python train.py --n_layer=9 --n_kv_head=1 --head_dim=64 --vocab_size=2048 --norm_eps=1e-05 --attn_scale=0.125 --init_std_o=0.0103 --beta2=0.99 --grad_clip=0.5 --warmup_steps=405 --decay_shape="linear"
Each number is 128 + 32 x the weight over its row's rms, rounded and kept within 0 to 255. Layers, rows and columns count from 0. Numbers have three digits each. The size before them is the row's rms in percent of the matrix's.

# layer 4 MLP down, 320x1280, rms 0.037, rows 0-213, columns 960-1023
099:157122119086130129116119156112067131151132064104083117123163096134116144070183084119166134151135094083104116124150170119160165099082152115121091160095136139157105147144145079141120138218100161
098:118205094159137063173170117163124097128102104125080182154106112076062137070135129119130134092163063142160145163139126146141157099092136105130179133190047144099115127111150157166099097138096058
100:054128130136092136048149130078125196098135056057129128123096137115171167041127135077120163097120160118134176116114139132155131130137119197129084163156125031108214166145205111073134056092092076
099:094121182122065101125132140121165198112124113142138172174109154105135133142161116158123091119140084119127089179151085125159120161102118068108112127155135140082164148103137104118175124164189130
097:112167128134148125168090128151132185061124128116121096148099067131153127101154131078140138132130133140102153122183158172149151142182089029115109117110079117177089117166079118131101136078119131
102:147118082053115211190127154092111137128113131189147136150115132112147164044072078145133084142204103138144138110125136155120139115083040125126132067166118131113117101117055126129120116075157116
103:118111105115152080060096096120109150092134135160141104179160118128061152059120146187166093078111147183108114145110166166087123138052143137163125136127122107126114112186128155084127115184119116
104:138159137143120107133102165116119157106175105132117092098059123124141115173132119187138162134098131140139173102170089134129075061135130136138090121178103159139141158112131090081176137075130174
103:110187110146101048110128147122150081195100166146128142137126169127153162146148103096148104138135157162193102130131083088140137120137106163191127083185139144160087109096090146166054116148122179
098:116133127131139172101165138165074105200169135141139108158119171106115052074086181176174143184119124127136170133120101184097165137117135112112084120129119167119190086131235139207097173134126143
101:183118151196152129091079115138154195184071082168123186132119134114116112177103125122124150120114201156130120098156121163139132107124122118165124111107171123180127135142146162072131094173165148
099:157121120085104078145147151181110072180158123122140140127142160164119122134138156161106144147104131177083123196155120105145136126120111118108117152087172120138088126155114143100163117118118108
100:107039146104176206083076132180115130155108118152087129134109125101148100150158104152095120132139137105114175118146137167137158170088102146114102140114086078133125146102112149171082151121169133
102:255104144145116169137085114146130066158149156173137153098089161139063179125192194223117106153100093172200153111131162079179096183104149163147114095142106129089115101116167100154088100131148170
099:157157139133134093155177121126083116103095133139076128081157100122133084141147171134142105162127105145134134139084160140138124133163174151139142095159175228137089139140107139223141104151134150
101:130139205077139150146113121131050154094060133109137141147095130107116182097088151099068145134135093093142133124185081167115119124127086114185150133032203183153096082125184154123142155129135157
104:106146216105155114153114115132113142197131105137103088105174115137173106112092126145147059123162153188154121097116163128131142151194053109135107152158113147129103149096084149082090102079114092
099:000131076109092103130135130137135098151115127096120112185105099118071135106087146159096141109144140155102097099127173142174107130119135136161130124131178127140155087167110133134118130138150149
110:098066098067159066081188106102151112171113142111150114139099128134089121136048141100105146131117165092077096136138064139202192195168148096103076159143119150052146076104095119116100102108097157
098:147148109166110155164145155113118186093137141128129133099143142182076103191085102126141129107130110128134129082085176104187196156132232219128122164163152113098171150123083189102100089166153212
100:076161174094141104107119167111129112124137159063103123112151145190131123102113148126172053141128147115087106141127167119105116108137089106086118169187124179119118122077157080182127139136112174
099:181133103104195075190148125162022082108109072168152162134086102071115051097175163107184100115136110097189181128113067206193103150085076129104121127169080137160122106146127149107078122125105105
102:100134113130088151140138135060160102127168116153158172205080153141069183127148140165134157144143095097141207117083102148171102122198109168134128130135143069155180120096143157069153140128170166
103:142107084153141199132146097132149129118140087138112143110175159144150084186149119152118136122101140137168134109188128111104169141102111111069111146080125077137142073105093113189134067116185144
100:180129201062127131113126155113077096203142098218143174086116133143146140154179160174116147134121175150087176147135145156096067072158098087122196130103145117140118098153141089151080191096052145
098:146134101120106108092179121130116075076130127059124122150166115102089118124136133094105132121147188110131109117145099066136138151165128081082111158075064106107182139134159091137124118145066127
098:188100158101152114088158094141073130123107123108139174141220086144101082141063077154163134110153110174127124130156113102174132135132104111140096133156112064174148179188158133161148104087157154
097:139161162148133170156115148146125148075129164086129135076144132143160084134133068080191113068149146127122141169159135060056103129102119112143157094087139148141107182124175137129085172107099082
104:140143165168114131189110068157089192053113095086101153119128103062156147172115176147150199151175128180124151108045146122090099202179140102118109074095118069180099101169108161125116036093104186
101:206162104171065113157124147120135113114078113074111132148139120128107125136158154118129157135193132107084061147119136130145133151108134172129111097154110135182104109163180089163229091175191165
102:147116127117131134155138119163124152034153095167147104121098148121149093132164094073108092138123091084128115102185116103133163088072090166198095204106098192171070107107137132108092118111136135
095:167154139145132157115162086151149103104106192143134135190103152117101124167118087103127108148141124170093081047126076093097109149137131128110210105189123169125110161142159047158086133121104147
096:080080204041106093136163086109066146110146105162134157156124150112151154107136089118089155151087152061123118141078166164120100165162163160168171137141130074086156128165023124143219116125112106
097:138070157088142185099091153160117146100128137134140101141129121131144173114106159104141127138157117115142110064128161104099134151097123132151109161131168080128120159172072128043144083105136125
096:090159127130086098129103157132153145114073199157152118174117106118161142147107107102128137105127121126158194180155115183151108080184192143126178160135121138139113138091148148112157177106119163
101:113116146179173146088127118142205226130162139112147074088183105166113152173072103136125136155116065091087142105172123135114115114060148106209143125104123073133138103139156133109074075122132078
098:134122166180147222109152065111122133091135153126153139094163235147114101074153159095102185154119175118195220066072163080132112162071119102080150121129129087164160176140097172076138130101143125
094:127121139080111165128075146109133100120159120184133087143128141163150221127156107088143177108117131130119081167145161143122113135126166051148137144116166102081155168105171159110211132048142102
097:114087000101097106115134099056145102111076078125102148138042156081074104134171125105134100150114168093124154114115113117152117127150114156104137128077114156084137121053143109123053091144152166
105:113173145155133094093168062132163149147154115122034130238156201147098129100172148111155141142074175131123108078112169121113180135158143154136169151117196085139145086106118132127118125117115128
100:166148130132105151144133161105108053200129102104166150155089085168124139137164087113140151177140086144158159193088190099164129110170116095159100167139117099130115120108189176149183157139094082
095:191166117109146118169134150143148188159146165173137159127126149138169110150132146123135137126098108075120154158145084137097085154129104196111143137013158128187112153140117107126177112106175200
102:075140131147130119134130119178145114140148069074140116163015147082159140133121133183115128110145090180144116131127120165110117156146042090116132103081135122115083115104119126076129093155145047
103:136194154164113152173141114120128111195112123153167176146140129144116154132111198131107192191152180137114182095144135177151179169173113124127135101148109119088106121105171142100130152141127167
108:148169202103122077088125113133102080132111166132083069135148160112077109174112118116162084103155143154047102128110106119111097144132067128104104154175182147133051114149150129135154058139190154
099:095128155153110130126060156150096062151127150059136169118109165102087122192169134099118087138198093092178123130162077069135145154100120061149144081129183091114149074167099120211098107151134097
103:129110073110203109205144127130043157029141124098143162115114116139117120129191174168135156133113101103106137128147109086164116139071108119079153114091135094131113128094080102114181137110124196
099:100108155156158099161117095140148131097163076116104142154187160122165144137089120140102157091086165143070180154116195186126145170141105096122133222191097180124171156153164097104146143161052125
103:147150141093148152066112146137097111115158119137111091120097144086169143146131115126132123116147134173058098142072151117075117112105018056121104118108128138078113104080174113116142107175162089
099:118114136116127103129144064150141187131180101144137107132091112115169065051134042145141167144086136170093163173041155138129173065104176112097092160132086079125158130095129129177131140128123187
107:136091103036119174114135140125121153110148126223112110115141117137148082128135134108155142184125122163150140148126157157123220087061123093140164140138075044106105144092011117097030133140185172
100:147077096070098097089181132112038060094108072119120107146057161119120060140099118129149128122152172139155158200168123106167110178114175104088112123141129220152100115154177163124032131116107135
101:200116172100124202174183158094158203151107182150188157172141134126165179119128153113139129127132101113146088135103143135133112073152131114123156113182156075094144110140112130044158085152173178
100:121101127140124157138084107112102181105168133085138112110098144146070117150116124061145125158111121139133124128119117127095170124105173147083171135155127190140163155142136143131085147078138141
102:158107078118152127117147146140112104131153149135100155090088122161137110123179182190124184140119106145144174164118115106107136118090139087170141161118064101125098118093213125124051203057110107
103:075140136146139142156119147136066201144130132129121137121166110129144087089118139098154082101140167147101116124125063124112121134096080116177149106093132161149122116116120147126128134153108084
098:161136118114134090134120158136152145115163082151134125112110152151120072143094091089189094116121113168155140155148085111116073105157157089120130143099131086085136126112114166140117180126111172
098:146088239115093144071159173125181179113191185156143143143103161155156140155168170166138175108111159111145169143107116133135103128138115123152135165073163103064118161148175100106151158102197165
105:108143128074169136064146108159140150082110130145166131114148090189192160168124150095113117144159135147085152174188097148109133089143096090122191221118072145163098099139141094094021160107141152
097:091131183148159123117115110133154109120163133165148143153135153164151082127119086056129128166186181143130081125134112134121139082165138157083149072126134155170148122141079117149105141112155128
097:090118190137180094097128157153101089144100100123119156172157133145133171139160111073094115137147111124070180196143151189091123094114205162089088159128116115113138118141147114143152087131163153
097:150184177166087122105104181082166200146106134033139129110161105151195178091156157129169087146148121150119181142128182110131132187134151168123092107108092123135108196118170180114181098113184183
096:129075106115061180158114138112096103103161106097155120098136120090103104159074158178127153084104117166176127121165160151159058103158132143114160111097139152109103086189158105122144136134104162
101:133071113063106195189208084109132138105159080114096068100168131163086134139170174125118159146155121112118074094122131065141096117096137119150129117125178097093136130143112136077138127120111119
096:132124174144107167162092100139135138163130079067084140094164151110170132157089129137099118139125099078168119086119103152140102137164115125103089167103124095122166114107194048108137119128109162
101:151130099114116147081132091200206160151183102121178117087102142141106095152153132179118113127111139137099089121107098175133145119110128051092158084101126166129107137139111081079077072121155134
102:104151127100129056141060076158145173169137100114103168163107136114161097098073147151084107133117151107128125180060082138120113123134165153125101112098113100095135142113129080153220155130144154
100:141115107104111121104167157121121067120151113166109154139157051145158115131078090125052119116150086097119161101137146136121136124110201105183105135149112079127161136166127093107152159098147108
098:151143165104137125124097175100127160162255112101155093124139119136165126137135068118163136098161086110129122114167151173146178206054107120116205134095097104149144161159123141107140153152084090
099:176102173123103131138111134090167157094158120200116127164143139117122163120043088152106114157160097130128105137160144134086158163121115187129068137214118101177091159110104161095109093065180194
099:140115101126138051119113150130095131119152142105151134165153154150104157111056149155176177141164074120150108101124117166128105140140133141118161174128108153134192174118131119189148202163142203
099:143119109121058134139158103085113167141145131131130214087056153143140171160164174165025156147155184129158133114160204199116132065128153096084154136050206106154124086154181134098070201093078121
100:052141127116141126162112130116092060130123112142112105158054182130156090171092126083136149121179141065146146179169191158083081094164166110157115101186141073097149108228163141186098118110112148
102:137111091119109203115126128074181171127139166108171157134114086110139166153076120156127070150116176108158088114144064114095142111147136139168134096066138166117215088115146089150131120136156122
091:147154156113107140058072116097157125172112088137120125088152182146169094134151143062146190135108121108155112139143137067104095140144164104143103081166110142091158093117102104097156166160165125
101:078141136135147138131163145131130139155082112164149165096087227083085167168188145152150127125128154095140147179126058171129133107150086151148103185111121122109163088106108095174085083125134153
098:133121138150167195136131130156102114126106128110108153088151092144153115159114146144111153142112101132171126123186114137121162122142122168108154144031127068134124095120166125133048131078118105
107:144191132134073178100086132062136166140157160085115103122137111110105138124140131117164138140098161128172114099103157119094130189073156160174176123238126183108131176185116139119152135130076163
101:191096156155178081155108083161119181139156113165129074126229176123202213097121167158062106094121170125083131118139087104124064077136114133125132175089075088139120119130089149114181054163149131
104:121110162177147189123077095165138086129209197118118086121112068101102131110119126206171100157109098127132129122129160118136124129110121074111135088135121047131102148107203124131128132144102097
103:111129096094109218151207151101122128035107145091024151137100187159113139115128119135169092119179133125185151081108102068131140163055155116094082138160141112119154147063117144175124130160153105
102:174137115084156129094028114156111049055146139130191120109066154119145099061125096073085164134170128080160148108137099113116158138083114102186072146153132105079121132090109080099119135123134133
097:143135110116126135119123097085134106119110150140140120190110153119136072106101107064162145145127138159143128068152106150117145114100130117107150130090071167108108137173160202098108104095097090
098:102130171099124104101095115094114142152152128098164192109121089138156115158079122138171176167140199162156209102140114154115153134106119079086213126084134088170135114117164144146150136134061110
100:130083056111114171177092136085149178163103195068126083131168135141151095157136152098117110098122126161152091142106147065125104134172199160152136084117141131184093150142115136135123164135111103
099:071109051090146150144070109149101146145162135152126117100106114135178096085122173190179058127099146137131120150150107108119166152142096144124103124130180154097144163101152184122058160120191050
095:134070143126127144152095119116141149112113158152114131211096095117171148052168168186118153150089169142125143094125109249109106121134082145093119150097114137132154143054140138153169083071149121
101:185147150096105158112129187095130147111170093124077127100157147138128162123150126107122193166122159101124095121122111110105108158141164129111157158171125178180182183134132113106166146123108168
098:102120151110135123094104116169086135129095171140093154132100171109144100106096106155104077167122096132109094118207161182205146071144151140123114135196101145115149056162103138143107123124139097
103:139161195082176202158061154194140097097085128154129126119103076134129125123077149184171132136114089129150135106137114135127129149125102073120144170142103076144139136152148141117096138124096167
096:176120166153114098177152122141173132111112149202117152124119133129068068150143128113159112141109179116192148153099105111155147132145148229082121129171106165153103099182172148116122190165117171
099:169158091177105110123070138111179077156110112147137147136169135093192161110217098147119158119121174087064117154130141086093104139153139150120129099073167043146147110099196053167125144163156088
102:092132052144055100128124175089222131078151095160110131178158121131103100152135035108128126154105114129154110107124109128140127164150144188155130136132134119165140183075150138118190167087166173
095:076194147104111097088112170110195127063125132124189140115101110101125123133125106158172131128098094094151146157175139124123112064127130091073121146209070185163109151114130165178174203149091132
102:131179160127134161116176205140144092059181148116117184154110140149121122143197117107155073110115164139144109146178091191171184137065103067137116139097162114133129094121127150131068150150217093
113:135142132169049152176110111000144137085131161166072091123115090128119156137145141171106119128123148166119094106094120113166146116123129145095114144176110127177125122087174123128116143152086142
102:126160087101106133149138108095160053151161149175103091161087115109081099195107119155095135162089104117166158113167129083103138206155125114104116108101086041117158138216160101159170109191167104
098:085083133190104088119074107113088148148142103146162080105147100103138144121131127068146128151109122086152134120102122086154136138164104143125136115133071119096088123110104130028128127155070138
099:133112169111125100081203110140104097054173113132145130170110140154155147107113092086105164142141104084086104087134102151076101075106079122084131112120130086114132131093074157195113095079149145
101:107168109132139135053145144136128094179115168146110147114120120114105165155090154135120150088145083113100155160188109112119133157134123075169130118148133169050060114149105091167170142129116086
097:162085164112143100103086160150111204180082099136152154166121078161177096212112174119221161114129191127083179169177183167081122187181250114104151120085151127125152192189100163095111152178123178
101:144148062108084095128145130104089113105184180109152122140065129181149067170157118035098143117074096113127134162160119132152121180144149165151128148213164159113086137110168164112149174120143069
097:098142116162083125142128123120128200138168145070135074043130101117136052133050143197138177183121139085165177126145150124127062149068179118209148161025143115154113144112149151129148108110103132
098:076124159112097124108168169137124154140126084099050198121132137138103042115150082133219097161191133144122134100144114133134120123103127137077145139135174165124190110146088113146121113127095129
100:164075155134098108151141102157082091134100117102148134136112140095107143108183128170120108110137108143139137136114182173089106087136188133094087182118112080129099137133149145140128140144153177
099:084031122176129194118149175151145104208138159099138181141118137123119155131182133135113082132147148046113180123146092141106127145168117118137134122103117079104085131078108087074141189073160139
101:174141123178153082081112120118053072158097169152057145114130116120167105140176157191138121105107093088085087165115110127160073099141141151127144124104163174134097126199203103140174117208140201
096:118148102166116212166143097156156146115141150137060120169125154085203090113086123083133134128086091103089173133158151110133127188161144155122199123201176050148144167140135135088059162179059064
101:158119133145166133157109131164135210137126124117138121113130100110170163103055109144165143108153195176118131155118144110099087101116120144113146065142050099112144211154118120100190131089124111
102:108116176102118110115191138119174151155132096112139139116131124085126126166102118093088089106118130120031100187137126109106109098145146146125139117086207181102112089126179206120198127158124095
097:146120122142143150087065127112140183082172132143120131127191104145127147114113209145165104141113139094151118138104106192081143170117061140130194114135142039076077136130158156128109147139126165
098:141104141151124172083140141069152084096183128191132129158153113119182120100090118097159117074149049120184137083119134157061111149131129153143175114181185081110119194111068152104124127129142118
103:206136168124146145138117071133182153074145193136071136154154145155189148143205099203105044114162098155131104094146139135144189168117109205144138134209124191167105148103105100134072124128154130
101:058181121154091137184136105057142129073162110114127127151166140045122112080111129099121147089150183193185080132129122160137154071143117145161162170198111070184143142143120088138141149095118088
103:138136172099072126155123111108109146158099145176154178109125138119078093120156151118146101128124135149145086157135150136104146094109176116113151170140143126132112118154125096074088122132127157
104:104152119146144104108144151200150157149156174139126061189103127114074123115076113141126102155177134122091169116162138136115095127119116117170127120125138108134132122111129164148154176068139124
097:092126156143101133092131139125137131133157101197143153147113106107129118155119103121120064112143147189130142135146111125101094148063029124126187137093168104102139170141123161086160107135152076
105:122119140163081192168118128113128133157188117113120125179111058109139194149078090102111160182123072070178134078111113131113126172118131159146132090117123127140129155116148173134128100105145090
101:094138153123102152141114178036091132129116111111129166090119165145167143139172132115134099112159169151164102184083139206173131164099090100147100165152098121158123123104098151128163158128192184
100:107191207158140136101145153168203061103110083165127151079110117107160121180124096051136102158124151144074148086169108155124133134135150141138102130214158082112121102142187134093051099214153134
104:087051163150130150147091113141113123088131118141166140084141154157156066101105118162114149142205188125158134106125101149083170112146155090097137097170145061185111134166121148130126128129142192
104:078088140132134052135099129115101156098103147068182146141122132107159127116189109075130099157152169098163103113148178075188138155091112125134112135168122038104160063101169157132053093116140115
101:098093162098128039087128155132103162130066145094147097107113123143104113073158154114177116140097087073132118150116102138221138145128123122121164102121125055111093108142124091124127124092091090
106:173124108118151046183142126180142131124095113132082104136121119092178163175141124147184137080101142081097198117134142121136141105134092134169227087088170050069121093182185102147200055096193177
103:118160113054094109116121145061144162073122115122132124124129185145156188170228114110141110118130124146147110144069188113110111174074132125153157170131151190117127133127123116153151127126170149
096:165173153133105145094156155129080166171121133133149142243190150109085139129087175163162108067139147134108128164146039157085129103132054161144152116162126144069069159125113126059202125127150149
099:059187122178121105108138112145156137075170173070121152145141150176078104128121133099153111144087114127189088159138087120138160139087109072121160123113153176115130096143169128130048128142097106
095:101165113071135113081141191111082128121124126088136109163115113096135115104174115098129078136148141128095139143176102134105096167190148171136159152140142147127154084150159143138074154117134084
099:165150210098070169153182194069184182163093134120133180195133091108084161102089140129154128159148146089149119085089120090145136109156047083147130081108147174155100125132149170096146100147155094
097:123143141097073153097141163077127098150165146095202121171113106138125093119092128151165167140145110129106144133136139139204132127129064087156108114122114081083156149119139156090190095135162034
098:113113149142093163113152125126178117129154131140119093174106136121106090127074172148161140173136156103095088079122109111157158102120169116108110179149150164113118200110114108104189101104129126
102:165111143106096153137092158082106083109144133106119161178079101122167139126126110154130124123128126120109082161131129147112108134153122175129162196255105105161166175127138125152162143152121172
098:122040146150189089111136125176180045140132066125190158144102170106057159113152122205088133128153166111135142154131089124139112153181091125008132105108170135140178119128106153131037143128161165
098:123172082147095094107128151099132154148140137116129161107185145164141100166086134107130124131154152137106165155134151092167130097114133178144164133178155103130100141140088134109116187088074089
097:074143205084130114129106094150098102171146123111139145127134112140080162101059165098146118185105150089102114102149192139127140175074146141117132142143156094081118118081060201132112183135217110
101:094075142184123163142170084101163158142140114098119148134131168138160128081103049063095134126135153104159178139159114145125095184076150154093137140144071134119150136134122184112166133079148074
101:138186094153134127155105167138129140139153183088191190115111123100118100142120109170164204078136122090152119121151138133115159118122087126106127115166134153202136170093145173155114151138104190
097:124199134142146007115123131146139129075095116130128156154092126145095100185085102154104078179058130107108084091147078120112076153158104118126143123123124084122127065124143152089136143149137144
104:215124136088137154096099068188096156134098152179137106169128165109153103130112130114112129118105115135158120102171164103087075083141096151200160128066144139147123171141166094108202180151125105
099:143140082134125189158121136063115144081109197161076153112128172194098137167133132153151124155152111116150070179118169089063125165113100137087125129119109113106143126140173094046087179095127147
099:182085136118086145164190132117127160133089119162153103126128126178115129155138080155140148148086155198200186138143171117130146183134132144110114123074107115136148144148169140109092151078118074
102:107107129103126095087134165090083101169164167191138132134126121132152113150116148199164130060094106185128164125143125154121117111072136121143143182122137036132116093127202079067118115153122142
099:120070124105134167132139086094160111108149213096156073140153156102172085105187105083152182114117126101116116127151186103147143143167135168139093142149095147116176159101172150086081065098125155
095:145170119137169127114156125159124148145097132123127168095134130156106110137055108121072143085105116102122122152139143118124118158154141123174101091187107162121141127138099101141172116054124111
098:112078055087139116109165176119152096114099110120091120118153176160124076144158125131137110141092137212093125132147155034162164102124087163153146158107129119176128144166147146101075161089111112
098:092131132127133107107116189117159104090124137075167124132135149096043138127098143056167118093152100120167089122117096161147084097109139149175153139185122166126143166083059102153115126143149076
096:099153076124136066079137103127108133143112150137170114091115143151121144194102150098102105108103194155110119151169122097128124077138187054090143114143160200131129063190122128149091156144135172
090:086141073172121224087096139084126096068152142147124125155178160139086134140090153078126129143161172129178149104145107143116200103175102101147177192187151130095203161072087137125085140151139057
092:109068075213121093154138124139172103098108183160127148130069129165154137169144126146129195133181133110120169107159147157149142112149140128127131136126174124106113127115225130137121118125122124
095:128130135159120118095188107119150124168107154154128114151185143121100166110105117162108161158136132102147091107103100145203101146100143120124090159128111142138085124139153155075105128175150192
104:129089117115141123129119129127133140051120139098089132149144113158101120090122117102165115128163158083123072140112173081129083116182097102196035186143149062094143143105240108150085181151107111
098:116073155145177107111129152181186128125144091090165160080143120113155093138150083139096138109124122190150144109127135119077155114124144117141121101135063108137152087119126106118100139101167150
097:101118131168143093163131162160139167125084167119123074120148135116158158115092211081122125120153139161179114138146180095069115147135117153168121135200051110092115168190181073164158146082066121
099:155097054123164131173118151131115193169130194080154107081114148127110117109113149129130152128183136183138123121122141139146148120146132130080120136065133186145095084166123114175152172121119152
097:110162101152118097119156058124173220162114139104088121143114161148154164142124091176108065123139127161073104095132140135133184112170112153070125078074202172066157128032117129111102111064182125
100:063092178136155173123091104065168116094200178114142120138112160171068106173121164112120174146147142127125124186145137170119156164150144117100123122083118133125089109105106039112177177104134128
095:069173214089146087163084092145052118140125121140102161148146055145152154148129131092105093186088125130111141107118096161114069143184127163106100125117104139122126076121080121147131156144165101
100:114120077124112089166192138087133153152157174133104131149126145134102174108152168160155153133121114120124086227064121122142097224072129119125156134121105068127158125152150078181109111090202145
098:165144177100116138095145192121155122096087139160151111132108099110185140177161119145090088125118075142152102136126161092132138118123148147157168075193105058174138146107070130145144166124178100
105:114161123097083062115067132060102102233076111148146134137144118164176162154201146116117137112106126104117051185152094124111109134120110166143094115124099099116113082067167152113171077151134080
098:152184073131134138179126111097119129109179085092138086148124116124087141110148110106113157144126152136133064094120179166079161131163142127149181168090086141209127144200165146182004157195053123
106:060097187080109164115144107154090131176114107136126127110131120130142056164126110111126161088165135073135092094149167117190082103134181154111143135081126092130134118119149118095132105130117121
095:090156146169118138139118142109118112143092113112188171135076158143119152185084066131172124185161137138087191180138143172086084155123139090117156136092090133128167093104185203177120144145129100
098:141124132116132106151168121108152123145157141144086139125165133148111123097147082139125084120120134120129132136177047142161150140107173135108119094169093165156119136085141082091132068152170095
099:075142164150115146072111149116135088114150138105104097145147086086196186147138120082112036157133119211124112121122146157121146100063156130057109155163068097137110129173159096083131167141137066
106:118120137114255123105116098170097145175116144090162116182147127126096137111108185096119109153172164153145132140061114120103226139116135107051143129064144046100114103101064129144128111121163097
097:111145066133084065114129115102083117142082141091142115092123124144091140093117119201136087132163104085049114112128068111136097130105115094140079085059135172121145124160107106161184102104151168
097:144105115206147110140157127109131160195107104063188113101111169110086144097090197077069145127144091168104114127150117097148120126108135087134131105098182090088155136055163116164152181137132113
094:203122015116131114091139169107118128128090159102168147158111104122111083161085154154100168127102141116119109133103156167138166143111114106126118151119096192176124099150116188083084147142170096
095:120125146099122128152094061142114165093124109125126134105078187105158085074127113129103103136150152125187045096094108139101120098114128164194156137113091064148170088163044124129097088128075130
102:116129114140113115095122100084132107130140142239128124147140118099131113196131098143121135122086134141135164146108083070126188122136197110104125131104149116174107174132124168089185120127097142
100:108128131090150087158171108139143128161103126172108114094122104113142130137130183106103126202096060122135119117126104111135080093132140133143192137165180158199179098093060134125112110158140158
093:163133125174113199167108119144089151115152068128095155103096116098101090099055134148122134115199145170191174198096172217103120064078181048094158121146136143192139130162155155064084100066096131
102:042113108129129129143144111082151134140123149058109109198177077128123141086136088095075120103097109111097098091156167111111116137172117097143120122092094137102049176135148102151104108199108113
099:141098147141131213137060076114120140095137050123197099150150116137159096151192089135107103131152125090113110133172097117061137115097074149160121123143075195112110163121100133083122137118138084
106:089159078126109145125133108091164126131101152136105101158095173120143141127075076057185105087168153132108106138125172146131080110097124128067142132081090162199085119149089215084126127095141077
102:125149111152097142140129190077201154099145083105091110111128086065122122106186145109065085139139110140101108162157150156130123096117133110101108109055101114128133128172089120134161154123151208
108:138117198162170115089173147200090145074128069131124130129134148131115118122146098144173135161144135112143144141000113144113095144175109120154108113124139144126189098149107156100099111096151102
091:129096083113156165114138092150106105144176140112126134123163094137074095057111171071119117157152160115151112099196169135142126114104143131118039129171052076102132120133132104016136133145200109
100:146123098112093114142032105098123128127072131117100196135152181154094126176108090103194163120123111137148156102128154102099127162127099139151118118134107040137175122117102143175093135140125114
101:112097108106152083097104118139037098081056118081160163197084129076105113112136166155111165084142230126122105116100131099148128104221153131164112146100136172102139104128031059159103156153158107
100:088182133109140104148138124155189137145119127095108079111150132110110091123136084135086140124220108115144153158132175148127148124152131147156120114138145148078138091088128166167140074142106029
103:165118120171119102153139137127154124154156137127155133149154130131162137150127127126138139111063112082123142176141123158149154129090046182154143088179153128119123132172140104116157144106107130
106:100100066097092129088192121078095182152165132134087160130199155140110149177120106138126160153092125126179064187134144167089149125129131108142078202156151115136154140130106157094171087117067142
100:134127139067170081181069080167101077157171162098154121141111136112107135123138152154174171152120172163137146124111193125120113074098160081079117137170125117097086180130148088138129136125129122
099:105098098136137110133167107137151135134117179136125157085135133079153163119059113122101122120131153131153139103143110073186133157079141141129131133149131116125121108087108135144111129105175171
096:070105120098098111152206133102106194133101124109132192130105125151093120150125166118130055185130138186166124136078134163112134119152086074113157028155112222108190079181129173166159139112140092
097:108148147129117076130043124145132114149131089133136096130167078123169102131089054100095159095080080106081145120097120162143117133102122101141060164137116125185119145171126083095130109158154165
104:139137104101126131130097138150136130114161107149110132154049139113098120100071131096108090117069155163126118135136145122084138099165130126135135045135137101106135112107118105122205107148179142
099:090120105123090124107160129111152173172146164089116124129087112169110141042166143158144142190123071154127147072145144099127104143131076165133155195087101120122124132133187153139122101124084064
107:110095125137133087077133119119107155169125117149121129163149085149115177136119146179105110075139109088087080114070157136136090162097161132106126069127112144158148154149135131109193088132184111
091:120123211166143146137102173134175140037107145200061141158141140102127099116094170117156116100110156181134087110155084157131126119116046131141110129205158094108125167153163147089110109079126129
098:090110113137159124156148126129141088123139180171128110156094075129104155141112097066165126182178161070115143134138133158151092106142115124161116177138155157123085152195120130066101181120130124
093:076154106149148154221192134170110082108158089130139131126092102124123093136125106168148180075127104166161115154119135069103157200107097147131152113186154115143126144111092107127132106176165147
092:078118132137129101133148076126171120108133134121069122210142160127149143188127163180131135151096115151199130123160088168172135174120208103071189101101098138154114144133083046104183128132112139
098:084066197083108086119171156127102137071153109140105189130110109166116147115070083149146121128151117130100170155105146172112151102127128116120072156151123096117158154103074084078091162169117118
095:115068174054112160152168134110094150168156173082129149129092123172086123091190112199211135105121169098153098129102099125087124118112167122131116184189176131141127154183132148120095227134141138
096:190141203088135121140143123136177124164115115143101166123077131115121189174119111161123146094077108145088080138105183173144164138116110123142122114121066117113155115154137183141140105110191156
104:086113194154114089140166126104095074130136168141098095148152085101079193058138176193144114100171180080128183144068127174115075148125160139158162102182103013096106078085109126099216122122136153
099:104102118111151105161131211114093095094093102151088139095141117107105084126096114072137122128146146123177078108117168138166154127150142149077112111161146180132098137132076128125046177088115075
101:150097088132122156122125071128111110095156089105139134096112127142131123190094123148094122156098195115109093094084114156147087120090111148119117086145160135102125113081134099172114149138117118
103:133090094090153156135114139168120149148131184181181107150161076104099124107126161151122154120195140197131120115158179125087152095175135127070205094169099101127018225181118145131214130116115150
102:076031166119155136116142179179157204103171135076150148153058127107155176113144216157153120114095126074157162111113165088106209139138092160131115134120136163154162129148150135066176108091150091
100:171187093144075161113121121062095158173116173092165096116181120130171110158135140139197158123097132107131084142120113092124139066114135107147142136150149117142112125121094152153157123105158148
102:129094147126146090112129087106154173104116119130157108102114111081168136145150170149098155121167139114124119099066121111132097118125090107119101159072069135162130163178162136101159155129108119
094:074128153099086148181180116116135124140129075167073100141145118075106135033117224158197078121130113134167099102127124103147085124091148129106144164135120096154129092183097171128151108111179113
106:150147164086124107156114094158148140066154170143162148089114146117056183071136093135095122162110062146148136096134141101153112146099072122122124119145121137085150125086133174102129080150116114
095:119103146088103209135041158143131086101106170144122133151121126093113206146076044152141129148187103152149161128121133168093183143102124130109112012166086175125076124127122107156146134122072082
102:139100153166100144098096187158167131083094078089147114087192131102145147111121134098153109129130101098139152141135192140073109116114105126125105145116094077088149080120129126108145115119138161
096:116123099119174095096156127130061127217186131090142129082103107084085131139147120096089106108134124124079113108095119113150138108146073142070103109122152172141100105106098119152202145136173110
101:096073114129149090118117128173164157152133148110111138142169152122071137126151191140131124176112142147177092079168099101150153131202080090107115147120123092102118112129069109097165127119066130
099:152124132163121138164134107145161122088106091129117150085168156100145079134144115141123115090095130144152116077088094137165180086138088159130126178140147113157098140137112113112121168100168129
104:159104119109095126072164129096149121145099175157138126203135100112141117179159116169139109132123071140110159107124057058152113154169168251134141155110176153177117164134148147154178154156126175
099:129132133146153124119156113143148141120144098146124152151105101146113114131138149089197131075136111153167163152105059086183157184061083107080106109084146113116128143151126150142049092178128084